python train.py --num_hidden_layers=16 --hidden_size=192 --num_attention_heads=3 --num_key_value_heads=3 --head_dim=64 --intermediate_size=768 --vocab_size=2048 --hidden_act="gelu" --norm="layernorm" --norm_place="pre" --norm_eps=1e-06 --positions="rope" --rope_theta=10000.0 --rope_fraction=0.25 --qk_norm=false --attn_scale=0.125 --bias="all" --tie_word_embeddings=false --parallel_block=true --init="orth" --init_std_qkv=0.0447 --init_std_o=0.0 --init_std_up=0.0447 --init_std_down=0.0 --optimizer="soap_variant" --learning_rate=0.00524 --beta1=0.95 --beta2=0.99 --weight_decay=0.085 --lr_head=0.0131 --max_grad_norm=1.0 --warmup_steps=200 --schedule="wsd" --decay_fraction=1.0 --decay_shape="linear" --final_lr_fraction=0.0 --batch_tokens=65536 --max_seq_len=512 --doc_mask=false --train_tokens=174300000 --max_steps=2660 --dataset="wikipedia_en"
Each number is 50 + 12 x the weight over its row's rms, rounded and kept within 0 to 99. Layers, rows and columns count from 0. The size before them is the row's rms in percent of the matrix's.

# q: layer 11 attention query, 192x192, rms 0.0904, rows 0-63, columns 0-47
# k: layer 11 attention key, 192x192, rms 0.0957, rows 0-63, columns 0-47
# v: layer 11 attention value, 192x192, rms 0.0942, rows 0-4, columns 0-47
# o: layer 11 attention output (transposed), 192x192, rms 0.0826, rows 0-4, columns 0-47
q0 080:63 37 46 33 43 49 57 71 36 46 67 38 31 40 41 59 55 52 50 40 39 47 58 39 31 46 44 45 47 31 48 53 53 57 47 53 51 39 46 39 57 39 50 53 39 36 53 52
k0 084:30 68 56 53 60 55 52 58 57 52 46 68 59 33 37 54 66 37 42 72 55 16 52 50 36 51 57 36 51 28 57 50 31 37 46 52 53 36 52 57 63 61 38 41 45 50 52 41
q1 097:48 61 59 55 43 43 72 62 48 38 69 14 42 49 56 48 46 65 41 57 40 42 42 67 54 61 68 63 39 48 56 48 43 49 61 65 52 20 40 43 50 61 63 32 54 70 41 41
k1 086:66 35 26 44 39 62 43 39 49 78 65 61 43 73 39 62 39 40 58 62 58 56 45 58 47 47 39 46 48 51 73 39 51 70 57 36 40 43 46 34 53 44 56 43 53 31 47 41
q2 100:50 47 46 68 31 67 46 53 54 68 55 36 36 43 34 38 34 37 68 52 50 75 38 45 50 68 41 44 60 50 54 41 57 56 37 41 59 48 55 40 23 50 52 50 45 47 55 56
k2 090:38 66 56 65 52 32 51 47 48 16 37 59 56 25 56 42 59 50 46 34 39 51 44 39 46 54 61 57 45 60 65 46 51 23 69 50 51 61 55 64 50 64 44 35 35 65 52 44
q3 094:70 43 35 68 35 63 65 67 43 48 59 45 31 58 45 65 43 27 52 43 48 62 40 65 50 48 53 59 52 37 43 66 52 64 38 73 42 51 32 42 43 46 52 40 45 85 57 40
k3 095:33 64 45 44 55 27 44 43 50 40 32 72 50 26 61 36 50 58 52 36 57 57 64 40 29 65 67 55 63 68 59 50 60 29 52 42 56 48 47 55 43 56 38 07 46 59 46 50
q4 108:50 45 53 45 55 58 52 46 61 58 36 53 73 38 43 47 45 65 52 53 60 49 73 62 60 56 47 45 38 70 64 53 51 61 54 33 53 57 69 60 48 67 36 62 61 48 42 54
k4 087:41 40 50 54 45 63 58 51 43 55 69 30 57 65 51 64 41 62 36 53 58 76 60 62 77 41 42 48 44 51 58 54 55 64 43 60 35 55 48 39 40 44 54 68 57 44 49 59
q5 095:62 69 34 67 51 31 49 64 56 48 58 30 46 51 75 63 64 49 26 51 40 47 30 47 46 38 35 41 40 46 57 42 49 51 62 70 37 33 53 54 46 50 40 46 66 63 36 63
k5 095:46 58 31 63 38 09 64 52 55 39 60 47 58 47 74 50 43 59 45 44 52 35 60 37 30 59 60 32 34 41 27 36 40 46 73 52 41 41 52 65 53 28 43 57 75 64 42 33
q6 101:53 47 36 57 63 43 50 42 46 44 40 11 69 39 41 55 54 55 47 61 36 43 34 51 57 26 59 42 42 60 68 42 58 43 54 42 52 35 45 43 57 44 50 47 56 64 48 55
k6 088:43 51 43 59 45 38 46 58 34 42 38 34 78 59 53 34 50 47 33 58 66 61 55 57 39 32 51 45 49 42 42 47 58 36 42 55 60 38 23 54 61 58 53 39 48 65 40 35
q7 089:40 60 34 51 42 67 54 55 38 30 52 33 38 48 61 35 26 45 57 39 56 39 41 56 63 52 75 36 55 37 76 42 52 55 44 44 46 47 43 33 55 47 54 61 67 47 41 34
k7 089:44 56 47 67 66 82 50 44 49 34 57 47 51 52 44 49 31 51 31 29 43 52 46 60 69 37 82 51 56 45 55 44 37 58 60 49 45 59 53 62 51 38 54 59 40 46 44 55
q8 100:60 48 39 49 32 33 47 64 55 52 49 27 54 64 47 43 58 44 67 51 46 33 48 58 48 51 69 44 53 36 69 45 58 30 51 38 67 49 41 45 45 39 62 54 44 26 45 20
k8 081:60 48 50 62 57 68 49 48 38 31 52 67 55 52 47 54 40 65 46 52 52 54 37 48 60 40 37 51 56 71 29 46 42 77 22 60 44 47 56 48 54 67 21 63 37 75 52 66
q9 103:47 36 44 59 32 67 41 55 62 48 57 50 58 37 47 41 46 46 51 35 54 59 47 52 60 40 55 41 53 42 59 61 64 47 32 62 56 47 59 69 24 50 38 53 50 49 50 50
k9 095:37 69 58 39 61 32 44 41 56 42 53 40 49 25 56 43 36 51 41 63 37 38 65 43 36 46 46 46 78 30 64 60 65 26 69 63 73 63 45 34 55 47 43 31 51 38 63 45
q10 094:38 63 59 19 62 24 45 39 55 50 43 70 65 46 37 40 56 77 40 63 65 59 63 34 39 53 38 32 65 58 58 40 49 39 73 37 57 56 46 45 61 36 37 63 48 31 35 44
k10 099:58 39 43 51 44 60 36 67 29 54 62 62 41 70 48 56 62 51 58 61 40 34 52 62 60 44 34 58 39 43 61 50 30 78 34 27 56 50 50 30 69 50 63 64 53 66 54 55
q11 098:49 51 54 29 66 22 68 55 54 69 56 56 26 59 34 58 69 53 35 57 48 74 47 42 43 56 57 36 85 34 47 57 59 28 44 52 61 42 46 49 48 62 64 48 24 38 42 41
k11 089:55 39 45 58 41 26 47 64 36 54 40 48 59 36 68 45 40 40 59 48 36 41 48 57 41 55 50 69 43 47 61 33 55 66 53 31 50 52 58 61 70 46 63 52 43 47 53 56
q12 070:61 51 62 53 52 52 47 49 50 73 55 39 36 44 70 75 56 49 39 39 42 67 45 53 49 63 46 74 44 49 23 61 46 42 44 57 56 39 41 39 43 36 51 52 66 64 54 37
k12 129:44 64 48 52 67 45 36 32 49 36 46 58 57 41 57 37 64 48 46 49 59 66 45 43 27 57 61 52 59 50 52 58 52 33 51 50 55 57 54 59 37 58 54 28 41 57 55 51
q13 089:52 42 43 57 42 59 49 23 38 57 31 27 54 58 57 48 49 58 53 69 49 63 74 62 50 55 43 60 40 72 61 30 34 46 40 45 46 61 72 39 46 60 52 55 75 57 39 54
k13 078:47 50 52 50 58 61 36 43 38 42 79 67 66 54 64 52 56 58 34 46 55 52 39 51 50 26 59 47 32 59 65 53 22 62 47 62 35 52 55 40 68 50 63 52 44 66 58 42
q14 090:59 53 33 45 48 50 69 56 54 38 43 68 54 48 53 59 49 45 49 50 20 40 44 58 52 38 74 44 59 56 68 38 55 66 48 35 63 54 42 34 47 53 60 63 70 71 69 30
k14 086:60 42 44 44 60 47 44 66 38 57 53 65 59 60 51 49 55 43 48 37 52 37 31 66 43 44 47 65 64 81 56 56 51 32 55 33 37 64 49 26 42 63 24 52 71 49 71 33
q15 100:37 50 50 67 37 45 24 53 74 54 52 07 45 49 65 66 31 58 65 61 63 67 38 43 46 48 44 36 56 46 35 49 32 46 40 52 49 61 61 75 52 61 51 51 44 37 63 68
k15 090:35 53 31 50 58 35 51 40 74 42 67 35 48 62 53 62 37 57 49 59 56 65 40 34 57 62 51 47 58 39 26 37 47 62 77 56 69 34 54 66 57 33 51 62 43 51 49 50
q16 100:63 38 38 66 62 50 38 46 47 39 56 47 52 39 83 42 42 48 57 69 55 50 45 32 54 58 34 56 25 36 51 58 57 66 40 51 37 61 47 53 33 57 52 58 51 48 44 55
k16 098:55 52 51 56 32 48 52 27 61 48 77 61 42 32 64 68 33 50 77 61 39 67 56 43 64 56 55 54 32 48 67 38 39 40 54 32 56 47 50 57 60 35 34 50 60 62 47 66
q17 087:34 51 62 43 83 43 24 37 53 33 49 45 51 42 38 25 58 44 58 56 64 46 61 46 61 29 58 50 38 58 55 58 58 38 70 51 46 59 43 51 61 69 51 43 35 53 67 62
k17 084:51 35 68 49 58 65 49 37 46 37 32 40 27 52 27 37 41 33 53 41 52 51 48 61 31 71 43 39 53 46 48 54 50 50 60 52 57 50 25 67 76 53 43 51 05 52 45 38
q18 092:51 48 47 60 48 61 62 62 59 36 43 53 59 36 63 60 62 43 52 54 61 37 45 63 51 33 40 43 42 56 66 61 52 58 49 55 55 44 40 59 55 65 28 53 48 55 51 38
k18 093:41 31 20 57 58 36 54 45 52 38 60 61 81 68 53 63 29 62 52 34 46 76 58 59 38 70 76 45 72 62 62 38 60 62 73 50 67 60 52 47 39 31 50 55 57 53 62 53
q19 089:44 58 57 58 56 67 08 60 41 53 57 99 63 57 28 45 40 34 64 60 72 72 59 35 49 62 41 47 50 40 24 40 54 44 62 34 49 41 42 47 44 37 68 71 68 45 40 37
k19 082:46 77 51 49 45 68 29 72 44 75 44 55 37 61 31 37 58 61 76 58 45 48 37 30 38 45 47 51 54 45 27 33 35 39 36 45 63 48 41 32 48 71 63 56 39 44 36 54
q20 098:60 59 46 78 53 56 68 41 52 69 46 23 52 43 50 59 53 54 41 43 37 58 49 71 65 47 54 24 55 74 50 37 66 51 29 46 61 41 65 43 45 39 68 50 38 49 36 53
k20 095:74 41 49 47 59 41 53 36 60 60 42 66 60 67 51 39 47 41 46 39 64 49 59 74 61 61 46 41 58 70 24 45 72 48 35 68 60 42 34 46 49 35 50 55 46 63 48 54
q21 098:54 59 60 23 33 51 30 70 57 63 48 85 47 73 55 35 53 43 46 39 50 64 53 53 47 42 60 41 80 48 68 33 50 43 48 33 50 52 35 39 61 54 55 50 72 40 51 36
k21 088:44 56 49 50 32 57 21 64 47 64 47 63 42 64 50 39 42 46 51 37 42 35 40 49 64 46 35 68 67 69 58 27 52 31 54 55 58 48 60 24 33 66 57 49 42 30 53 40
q22 086:63 48 48 37 57 42 64 38 33 42 61 42 48 57 49 56 44 57 39 44 54 39 46 37 71 47 64 42 49 54 54 46 42 60 54 38 47 54 49 46 36 69 66 56 53 57 48 45
k22 078:52 40 49 36 56 58 47 47 28 49 49 48 35 61 42 58 66 45 53 60 55 89 28 57 54 54 48 43 36 33 61 82 44 38 33 45 18 48 60 37 52 74 43 62 39 53 58 55
q23 081:53 49 64 59 45 50 22 51 43 38 59 79 56 58 30 38 64 43 49 40 57 52 55 28 54 51 52 69 58 29 44 70 41 46 51 54 59 51 47 67 56 71 44 54 62 59 56 58
k23 082:51 59 56 49 50 63 33 53 47 61 39 62 34 36 17 34 57 56 68 55 56 43 35 37 53 49 27 57 53 22 55 50 40 47 51 51 31 39 51 29 60 59 46 57 33 52 65 49
q24 088:40 57 46 31 46 54 56 56 54 48 39 25 52 40 49 60 61 45 47 55 52 35 40 56 63 25 44 41 38 52 39 57 46 44 44 50 37 75 31 34 66 51 35 33 49 58 51 37
k24 085:46 56 46 48 69 66 44 53 29 32 55 44 59 52 48 61 36 64 32 55 49 52 66 51 55 37 44 73 31 61 58 55 61 24 55 72 25 56 53 37 55 33 58 28 52 63 60 57
q25 087:68 38 44 50 48 22 45 61 65 60 56 40 55 38 55 66 56 64 37 47 52 56 43 48 29 46 32 57 49 63 64 38 52 42 47 49 71 56 47 40 39 54 54 34 24 50 33 49
k25 080:60 48 53 44 22 10 62 52 66 79 32 68 53 43 49 42 58 36 56 48 36 35 57 50 34 61 34 37 60 47 41 37 62 47 64 69 71 35 38 42 31 34 40 51 36 54 34 51
q26 097:31 29 58 47 51 43 51 41 74 49 51 48 48 41 53 30 60 46 76 68 71 38 53 58 48 29 60 43 62 35 28 36 53 43 43 46 67 52 40 46 44 54 49 29 53 38 56 74
k26 092:58 55 58 57 33 54 50 46 49 57 64 21 64 40 38 58 62 59 53 63 50 44 57 46 44 40 42 68 80 37 57 38 48 54 50 66 78 34 48 62 38 50 40 61 47 47 57 52
q27 089:35 43 45 42 44 51 66 75 48 56 66 73 43 49 64 51 50 56 60 50 57 46 45 52 30 65 43 46 42 64 43 62 69 57 67 54 70 58 36 37 65 39 47 62 48 51 52 33
k27 082:72 61 70 56 45 45 65 69 68 42 54 55 54 40 46 50 41 30 54 49 39 21 49 43 50 52 46 67 30 83 44 38 53 57 68 41 53 59 54 61 53 66 60 36 50 29 54 63
q28 096:34 64 41 55 53 51 66 40 28 50 63 45 56 51 62 38 43 46 51 43 85 63 49 36 67 42 63 56 46 48 48 51 58 56 42 73 48 33 52 42 27 30 44 43 60 34 46 56
k28 093:63 87 39 52 55 56 26 54 54 66 54 40 54 65 43 50 41 45 57 33 53 73 66 51 58 56 54 76 66 51 50 60 63 62 67 54 34 60 41 33 41 27 59 37 43 51 43 55
q29 087:61 52 39 73 59 52 51 49 55 54 26 59 61 57 53 41 33 45 40 56 26 55 42 36 45 27 34 58 49 50 48 64 58 41 59 70 49 53 67 73 30 72 37 45 53 70 65 28
k29 084:56 44 60 43 59 18 61 56 38 66 66 49 56 39 57 34 48 41 69 43 40 49 33 54 17 45 38 58 53 40 44 83 52 52 43 48 41 71 47 48 48 50 22 78 54 57 55 56
q30 092:50 57 60 27 37 50 54 68 50 60 52 48 54 67 42 69 50 45 48 52 50 50 57 57 51 45 63 59 57 74 48 49 62 46 46 64 54 58 34 34 53 64 44 48 47 53 40 38
k30 091:66 34 34 53 49 35 35 46 35 54 72 39 61 55 32 50 50 54 48 60 45 81 46 60 67 42 24 45 23 69 46 37 61 54 38 34 28 45 55 37 58 39 67 73 45 37 38 62
q31 095:55 47 65 56 35 55 28 79 44 53 70 73 33 47 50 52 59 61 54 66 58 31 41 58 44 64 58 58 53 37 45 68 56 63 61 39 33 53 49 47 59 74 40 50 46 47 57 65
k31 096:61 42 46 65 51 56 61 55 39 53 49 33 35 41 44 49 44 61 54 51 65 42 44 48 39 44 63 73 40 43 58 38 19 52 61 45 59 56 53 74 58 84 67 57 65 50 47 50
q32 103:44 33 57 43 40 65 50 38 61 19 37 60 59 50 42 51 16 41 31 43 57 51 76 56 66 40 42 37 51 51 67 35 53 36 33 56 58 54 38 65 48 64 70 66 45 44 69 27
k32 100:36 21 57 48 56 70 37 36 50 41 38 41 56 39 43 40 60 63 50 62 47 42 46 63 57 42 43 29 45 57 66 45 66 43 49 62 68 73 39 59 56 68 32 72 31 56 75 53
q33 097:67 41 39 55 57 24 63 32 48 44 48 27 74 34 53 57 37 52 51 37 64 51 52 53 44 35 43 53 41 63 58 66 41 40 53 61 50 44 52 53 31 40 62 55 29 60 44 71
k33 090:56 31 28 43 57 41 55 54 25 47 48 32 64 53 60 43 41 46 36 54 48 80 55 65 31 46 49 38 65 38 48 55 67 59 55 49 49 50 38 49 32 46 49 41 40 71 31 51
q34 090:53 56 41 43 63 37 37 41 43 55 41 53 46 62 54 59 53 38 47 61 68 37 51 32 45 56 69 49 36 23 45 26 64 59 94 64 27 48 45 45 45 53 52 64 45 57 46 44
k34 089:27 57 53 58 51 52 40 55 38 61 35 67 45 55 57 73 80 36 57 52 55 49 38 42 39 53 37 55 50 26 57 46 45 41 77 53 08 61 40 55 42 67 63 24 33 47 47 50
q35 094:58 58 41 53 43 47 47 28 31 44 70 61 46 43 47 34 61 47 58 28 62 46 62 46 60 55 60 60 38 51 43 67 47 59 29 45 38 42 37 49 45 63 53 39 27 58 52 38
k35 088:43 50 19 50 67 56 26 67 42 26 58 38 55 62 65 45 67 63 40 50 41 53 65 43 55 31 83 46 52 52 63 43 55 59 45 57 51 70 47 41 29 53 46 40 45 73 40 37
q36 087:65 64 41 51 54 47 45 49 38 52 34 53 61 35 66 37 53 58 52 21 47 39 35 63 66 50 43 40 30 54 60 82 29 57 40 59 27 49 66 52 34 67 58 49 37 71 34 52
k36 080:44 41 37 45 53 64 52 37 39 42 43 40 49 40 40 72 24 35 40 38 39 71 50 65 43 62 80 46 37 42 62 58 54 58 35 46 58 43 53 63 58 50 47 32 41 53 46 69
q37 084:45 49 63 42 57 41 41 60 39 54 56 40 48 50 43 46 45 56 50 60 62 59 45 47 29 47 62 69 66 49 56 66 56 40 54 55 67 50 42 55 62 32 69 61 31 19 38 58
k37 083:64 52 70 41 43 49 43 73 54 72 32 51 33 44 45 33 52 41 68 45 34 38 41 46 51 52 33 67 70 55 41 50 47 31 33 41 62 44 47 47 62 64 53 56 37 32 42 29
q38 090:74 42 56 32 41 32 49 51 50 61 45 91 65 40 32 35 64 49 36 43 46 36 57 74 52 55 64 65 66 40 35 74 38 37 50 52 55 36 54 47 42 52 54 26 52 60 47 58
k38 085:54 47 59 52 32 47 58 68 23 67 30 44 48 12 42 53 72 41 48 51 47 49 47 68 45 55 65 45 57 38 64 61 52 44 33 62 68 41 65 54 40 65 55 39 53 52 42 58
q39 095:37 40 78 33 51 46 50 63 35 34 66 44 28 44 46 58 58 52 58 65 69 38 30 69 43 53 49 57 61 52 46 58 61 43 36 47 43 69 54 54 43 41 56 76 41 48 45 52
k39 093:45 27 28 38 73 60 55 62 40 27 32 30 42 64 34 26 29 50 47 56 57 66 43 57 50 43 38 60 30 66 28 49 52 51 41 48 62 55 39 50 65 77 65 67 53 55 54 57
q40 091:45 33 61 32 39 54 42 40 18 43 57 36 41 63 38 48 49 37 64 44 63 46 66 59 53 61 64 58 53 39 57 38 35 62 42 42 60 36 67 58 62 52 34 40 57 34 45 63
k40 088:48 62 55 36 41 63 48 42 49 45 35 48 39 44 27 52 69 50 50 64 37 61 53 41 72 37 36 60 62 40 60 50 32 53 50 61 61 39 57 30 71 69 57 44 58 52 52 46
q41 088:44 51 42 57 46 58 42 59 62 63 38 52 46 40 52 55 57 34 67 67 51 35 45 30 38 64 41 60 39 62 45 46 76 45 59 48 45 53 68 56 49 62 23 36 74 34 67 46
k41 091:46 53 55 56 52 26 71 41 62 69 73 43 48 60 74 63 63 55 52 36 60 60 67 45 46 52 56 41 55 55 44 58 52 53 68 61 46 63 61 57 50 38 49 53 64 56 59 56
q42 095:45 50 50 60 41 53 37 36 66 63 52 27 60 49 62 51 48 50 58 77 42 35 43 63 50 23 38 40 46 59 38 56 49 47 43 58 45 59 57 47 48 59 47 65 51 47 54 67
k42 091:61 37 60 49 58 47 43 47 58 53 82 43 64 51 43 46 25 48 56 59 44 42 50 45 56 32 37 66 32 58 41 63 29 42 46 48 53 40 66 50 65 55 34 64 55 49 58 43
q43 083:43 56 53 57 56 61 71 57 55 53 22 66 65 67 44 49 36 37 39 32 51 54 54 43 60 40 47 37 54 46 57 44 54 49 44 47 58 50 55 70 55 57 35 43 53 62 44 62
k43 075:49 59 72 54 43 52 43 55 46 59 55 60 55 47 52 51 43 67 57 44 48 55 40 48 36 39 55 27 70 31 71 77 58 46 58 37 46 50 65 35 31 47 28 31 40 43 38 59
q44 082:68 40 62 43 46 41 58 40 34 62 54 53 38 42 45 45 73 33 71 37 35 24 51 33 65 44 58 57 39 64 63 27 67 51 44 39 39 65 57 27 42 65 52 42 60 57 66 26
k44 079:59 57 64 34 70 44 60 45 60 44 54 48 54 63 32 56 68 54 49 25 38 47 58 56 40 49 59 74 54 59 51 45 61 47 29 28 27 73 60 30 49 76 39 42 60 39 43 34
q45 077:43 50 39 67 62 41 65 31 42 38 49 14 48 33 70 38 56 48 61 50 41 37 33 61 56 34 49 37 32 71 57 49 47 62 50 56 39 55 65 48 31 63 35 45 74 67 45 50
k45 079:61 38 40 45 61 39 60 39 49 29 65 28 65 62 61 61 37 46 44 54 59 67 57 49 47 51 65 57 44 49 41 53 51 68 49 43 47 50 55 66 45 35 38 61 66 58 46 46
q46 089:36 43 48 46 47 61 48 57 63 49 44 78 36 64 20 60 50 29 35 61 39 61 57 55 46 68 43 55 56 26 42 42 47 51 52 45 44 58 65 77 57 54 45 54 33 65 53 45
k46 083:35 61 54 42 56 60 42 50 73 40 34 82 39 42 33 50 75 49 53 51 40 44 26 41 47 40 22 49 56 27 50 58 34 37 55 50 51 47 72 38 48 77 52 50 43 50 64 48
q47 085:40 35 46 29 38 44 51 60 47 34 54 19 45 58 49 51 54 58 65 49 41 52 58 44 51 50 53 37 36 62 64 51 66 44 46 44 62 60 56 48 36 57 41 49 41 33 45 48
k47 083:76 50 53 55 47 49 59 36 59 45 55 34 50 64 20 32 48 50 50 39 56 52 54 46 63 49 39 57 50 39 53 41 51 57 57 19 37 32 56 47 72 31 59 51 44 41 63 54
q48 087:59 53 33 64 59 65 44 28 69 41 61 59 44 67 49 31 48 58 57 33 48 54 66 48 65 53 65 40 74 72 33 65 45 52 39 65 42 57 52 47 37 56 45 48 40 39 60 62
k48 080:67 36 44 56 74 51 30 35 45 38 56 36 51 78 41 39 43 41 54 42 71 59 50 58 70 69 40 44 65 61 51 51 55 87 34 48 22 33 40 62 65 49 36 69 45 69 67 54
q49 096:44 69 72 57 45 59 43 52 34 38 53 46 52 54 34 44 60 56 50 53 77 32 51 58 44 51 59 35 36 41 67 75 52 55 36 59 40 51 54 60 69 66 56 31 68 44 67 53
k49 090:54 45 39 59 76 66 45 45 58 46 42 54 58 62 26 61 43 49 55 54 60 58 42 46 46 53 39 48 55 57 54 60 42 75 51 55 43 66 49 63 61 37 44 40 45 45 61 48
q50 090:30 72 76 43 73 44 47 45 47 40 53 59 44 39 39 46 70 50 41 71 53 39 58 55 38 57 60 55 55 57 54 48 64 32 77 28 69 50 28 38 54 49 64 45 51 40 46 52
k50 083:42 64 70 78 61 37 42 50 63 41 45 33 40 62 32 56 73 53 35 68 67 39 51 52 35 40 56 41 36 61 38 50 41 38 31 54 66 48 34 76 45 52 63 53 36 46 35 61
q51 091:23 54 41 61 40 72 40 49 56 53 47 38 43 68 70 49 33 56 62 52 59 68 43 42 54 59 50 43 56 48 57 55 65 52 39 55 50 57 62 75 66 20 46 60 72 42 47 38
k51 087:27 62 50 54 46 65 55 44 63 56 64 46 62 48 59 40 51 46 67 45 31 51 49 42 66 32 44 49 65 48 22 51 64 26 60 59 80 41 42 47 61 46 57 53 50 38 63 45
q52 087:37 47 58 63 37 69 56 45 39 48 65 25 42 58 48 73 46 53 66 82 60 60 42 54 40 61 46 42 62 62 32 47 54 39 52 32 72 55 48 23 36 41 51 48 58 24 47 32
k52 082:70 69 47 64 76 52 49 63 35 58 57 37 42 62 37 60 42 64 64 61 56 66 35 47 35 40 50 59 51 57 35 46 46 49 23 50 47 49 62 50 70 56 74 55 51 42 58 38
q53 088:68 56 39 51 38 46 46 61 59 52 62 64 32 47 43 34 73 59 56 29 41 43 52 44 47 58 27 61 43 69 33 64 52 43 66 61 39 71 69 37 33 71 54 48 51 53 72 49
k53 085:48 45 44 42 49 44 72 54 50 15 63 46 41 55 60 35 54 62 42 39 54 32 57 34 52 48 66 44 44 63 43 55 43 69 45 46 38 72 69 58 46 53 38 60 65 55 52 36
q54 088:22 47 40 37 59 51 68 44 49 56 75 31 41 41 71 48 55 64 65 48 66 64 42 56 58 43 55 38 37 76 69 49 50 61 43 52 48 55 51 55 45 22 38 59 43 41 40 60
k54 088:62 49 45 39 51 46 60 45 73 49 42 44 50 54 47 53 30 34 49 43 37 47 71 58 45 54 59 62 53 79 22 43 67 67 67 35 84 44 23 61 56 57 50 48 55 49 50 40
q55 100:47 40 33 47 59 26 64 32 46 43 53 54 67 45 65 47 53 67 54 40 55 54 44 48 60 65 44 52 22 63 50 36 49 61 69 71 43 46 60 37 39 24 49 61 62 43 35 57
k55 098:54 48 42 40 31 39 64 43 62 43 37 58 62 49 62 49 54 45 38 53 50 78 75 48 63 78 61 40 45 46 44 52 54 75 66 46 43 39 51 51 46 41 57 44 52 57 54 55
q56 086:59 49 51 33 46 47 53 69 55 56 48 72 47 47 37 46 39 57 45 41 40 59 57 63 28 45 40 39 61 36 51 65 43 58 50 55 54 35 47 60 62 61 70 49 61 75 38 60
k56 081:44 47 58 51 36 62 54 66 42 68 32 71 50 48 47 42 52 56 55 60 50 30 39 53 64 61 27 34 44 45 54 55 46 58 58 73 28 47 51 52 34 53 47 27 38 52 56 53
q57 091:41 53 47 46 62 41 42 42 47 62 79 64 64 36 50 43 66 43 61 51 57 49 51 49 57 48 30 52 10 82 46 70 44 72 56 46 33 52 49 39 48 37 41 59 59 62 35 40
k57 084:50 52 34 39 41 47 43 49 54 52 63 29 54 50 59 46 43 48 39 72 47 74 95 57 45 52 64 51 31 69 33 61 64 64 55 44 54 45 51 58 47 46 56 32 50 54 36 59
q58 092:39 41 46 45 69 38 80 37 35 50 50 11 39 31 67 60 42 50 45 54 61 67 37 48 42 28 63 51 40 54 75 55 56 52 31 53 51 27 46 56 48 33 46 59 53 52 44 52
k58 090:61 35 45 50 59 28 62 49 71 45 52 42 60 52 69 51 36 33 46 35 34 56 51 52 46 49 74 53 43 58 25 51 72 64 59 45 64 48 41 63 51 51 60 52 45 37 37 50
q59 089:31 40 61 71 41 47 52 69 58 35 56 62 32 47 44 49 69 49 51 41 57 51 29 76 44 44 50 48 70 71 73 62 60 57 16 48 66 69 58 59 56 70 41 43 26 53 56 17
k59 088:50 44 44 45 66 43 45 58 56 24 34 65 55 77 37 38 35 57 63 55 30 53 47 71 72 39 53 52 70 83 59 35 72 50 33 52 51 56 50 55 37 46 57 56 31 40 56 32
q60 087:58 31 50 76 45 61 65 56 50 40 63 54 39 67 41 45 48 61 43 51 31 49 57 53 52 54 54 47 58 46 36 41 63 59 48 56 55 57 31 46 39 42 84 66 44 38 63 39
k60 086:64 42 61 61 49 53 47 42 27 54 51 53 50 38 43 32 54 59 72 51 83 33 46 43 44 53 34 43 36 52 56 54 34 56 22 57 27 53 31 53 40 60 36 63 70 47 55 44
q61 093:28 42 54 30 50 67 54 30 73 46 69 26 43 55 39 50 51 53 43 31 48 47 51 53 45 50 54 39 77 30 66 37 46 31 51 28 66 69 57 56 52 63 40 57 40 43 55 50
k61 084:33 43 57 50 53 53 59 43 70 25 57 48 52 56 39 47 52 50 40 62 55 49 54 48 70 44 46 30 41 39 40 51 54 49 63 33 72 56 64 60 56 39 42 56 54 67 55 33
q62 098:37 61 47 50 48 52 44 63 54 62 57 91 64 38 56 49 70 31 48 79 64 44 44 49 36 54 71 73 51 40 37 60 48 38 62 24 63 34 43 48 49 50 34 49 66 59 37 52
k62 099:54 76 57 60 52 44 38 84 43 80 54 47 55 45 47 47 63 30 69 65 49 49 29 41 38 43 51 77 50 55 49 53 40 26 37 54 68 32 46 41 48 59 55 51 53 40 61 52
q63 082:58 51 47 47 50 68 43 45 43 53 47 65 46 65 49 67 53 54 43 42 49 58 45 44 47 75 50 66 72 62 42 61 54 55 40 40 65 49 42 46 63 59 62 45 36 51 55 50
k63 085:47 47 51 41 52 61 49 58 57 31 43 66 43 81 56 44 59 44 42 33 38 49 41 49 62 66 59 65 70 60 66 45 59 53 47 58 56 40 54 39 34 57 70 45 31 40 51 62
v0 089:44 72 53 28 48 53 49 51 55 59 53 52 64 39 45 49 59 48 49 49 61 66 51 54 37 46 50 63 49 43 47 49 66 50 53 46 47 61 45 35 45 35 38 38 50 37 82 69
o0 082:31 56 43 27 58 53 62 43 51 51 63 27 53 57 54 58 61 37 45 56 48 50 44 49 42 56 41 43 50 30 40 29 56 65 43 53 59 34 44 47 38 52 61 50 63 29 26 69
v1 083:33 24 54 55 48 35 45 50 43 50 45 59 48 45 51 43 36 59 49 53 39 43 34 43 64 50 49 40 54 44 47 52 50 49 56 40 83 57 55 42 42 53 51 55 79 44 49 66
o1 073:31 44 43 56 69 63 58 42 50 62 38 30 59 36 51 75 30 33 52 55 49 47 48 61 51 55 43 56 56 63 46 61 53 56 58 56 22 60 47 60 42 47 51 53 46 32 55 43
v2 086:61 42 42 58 78 64 57 63 38 44 57 47 61 69 49 45 33 35 52 42 52 79 34 52 63 56 54 54 29 54 66 41 58 27 47 66 62 50 60 44 51 45 36 43 80 67 38 64
o2 082:34 35 46 37 48 49 72 39 63 70 44 56 64 20 66 60 48 37 43 66 29 43 73 55 41 65 47 59 59 58 34 38 34 66 67 45 38 43 43 52 48 62 57 37 36 37 59 37
v3 079:49 48 52 51 37 53 74 60 30 38 63 54 55 42 73 53 45 54 45 63 38 44 67 62 60 76 53 65 59 53 51 49 55 36 42 52 31 58 59 43 20 59 44 54 55 53 62 35
o3 074:45 42 51 46 60 49 40 58 71 64 47 54 44 41 31 56 50 42 59 42 66 51 39 43 37 37 67 39 32 29 43 42 46 54 49 32 55 34 36 27 41 63 52 43 60 58 39 51
v4 093:56 36 58 54 49 25 73 65 22 30 47 65 58 55 50 51 54 66 49 25 42 19 52 46 59 54 45 68 62 57 52 27 51 41 75 49 52 31 36 49 64 75 53 35 57 64 53 45
o4 093:32 56 67 54 52 74 42 56 49 73 61 48 46 48 70 50 63 49 55 65 58 71 49 55 35 71 46 52 28 65 29 69 67 58 23 43 41 68 41 47 39 42 35 30 43 52 30 30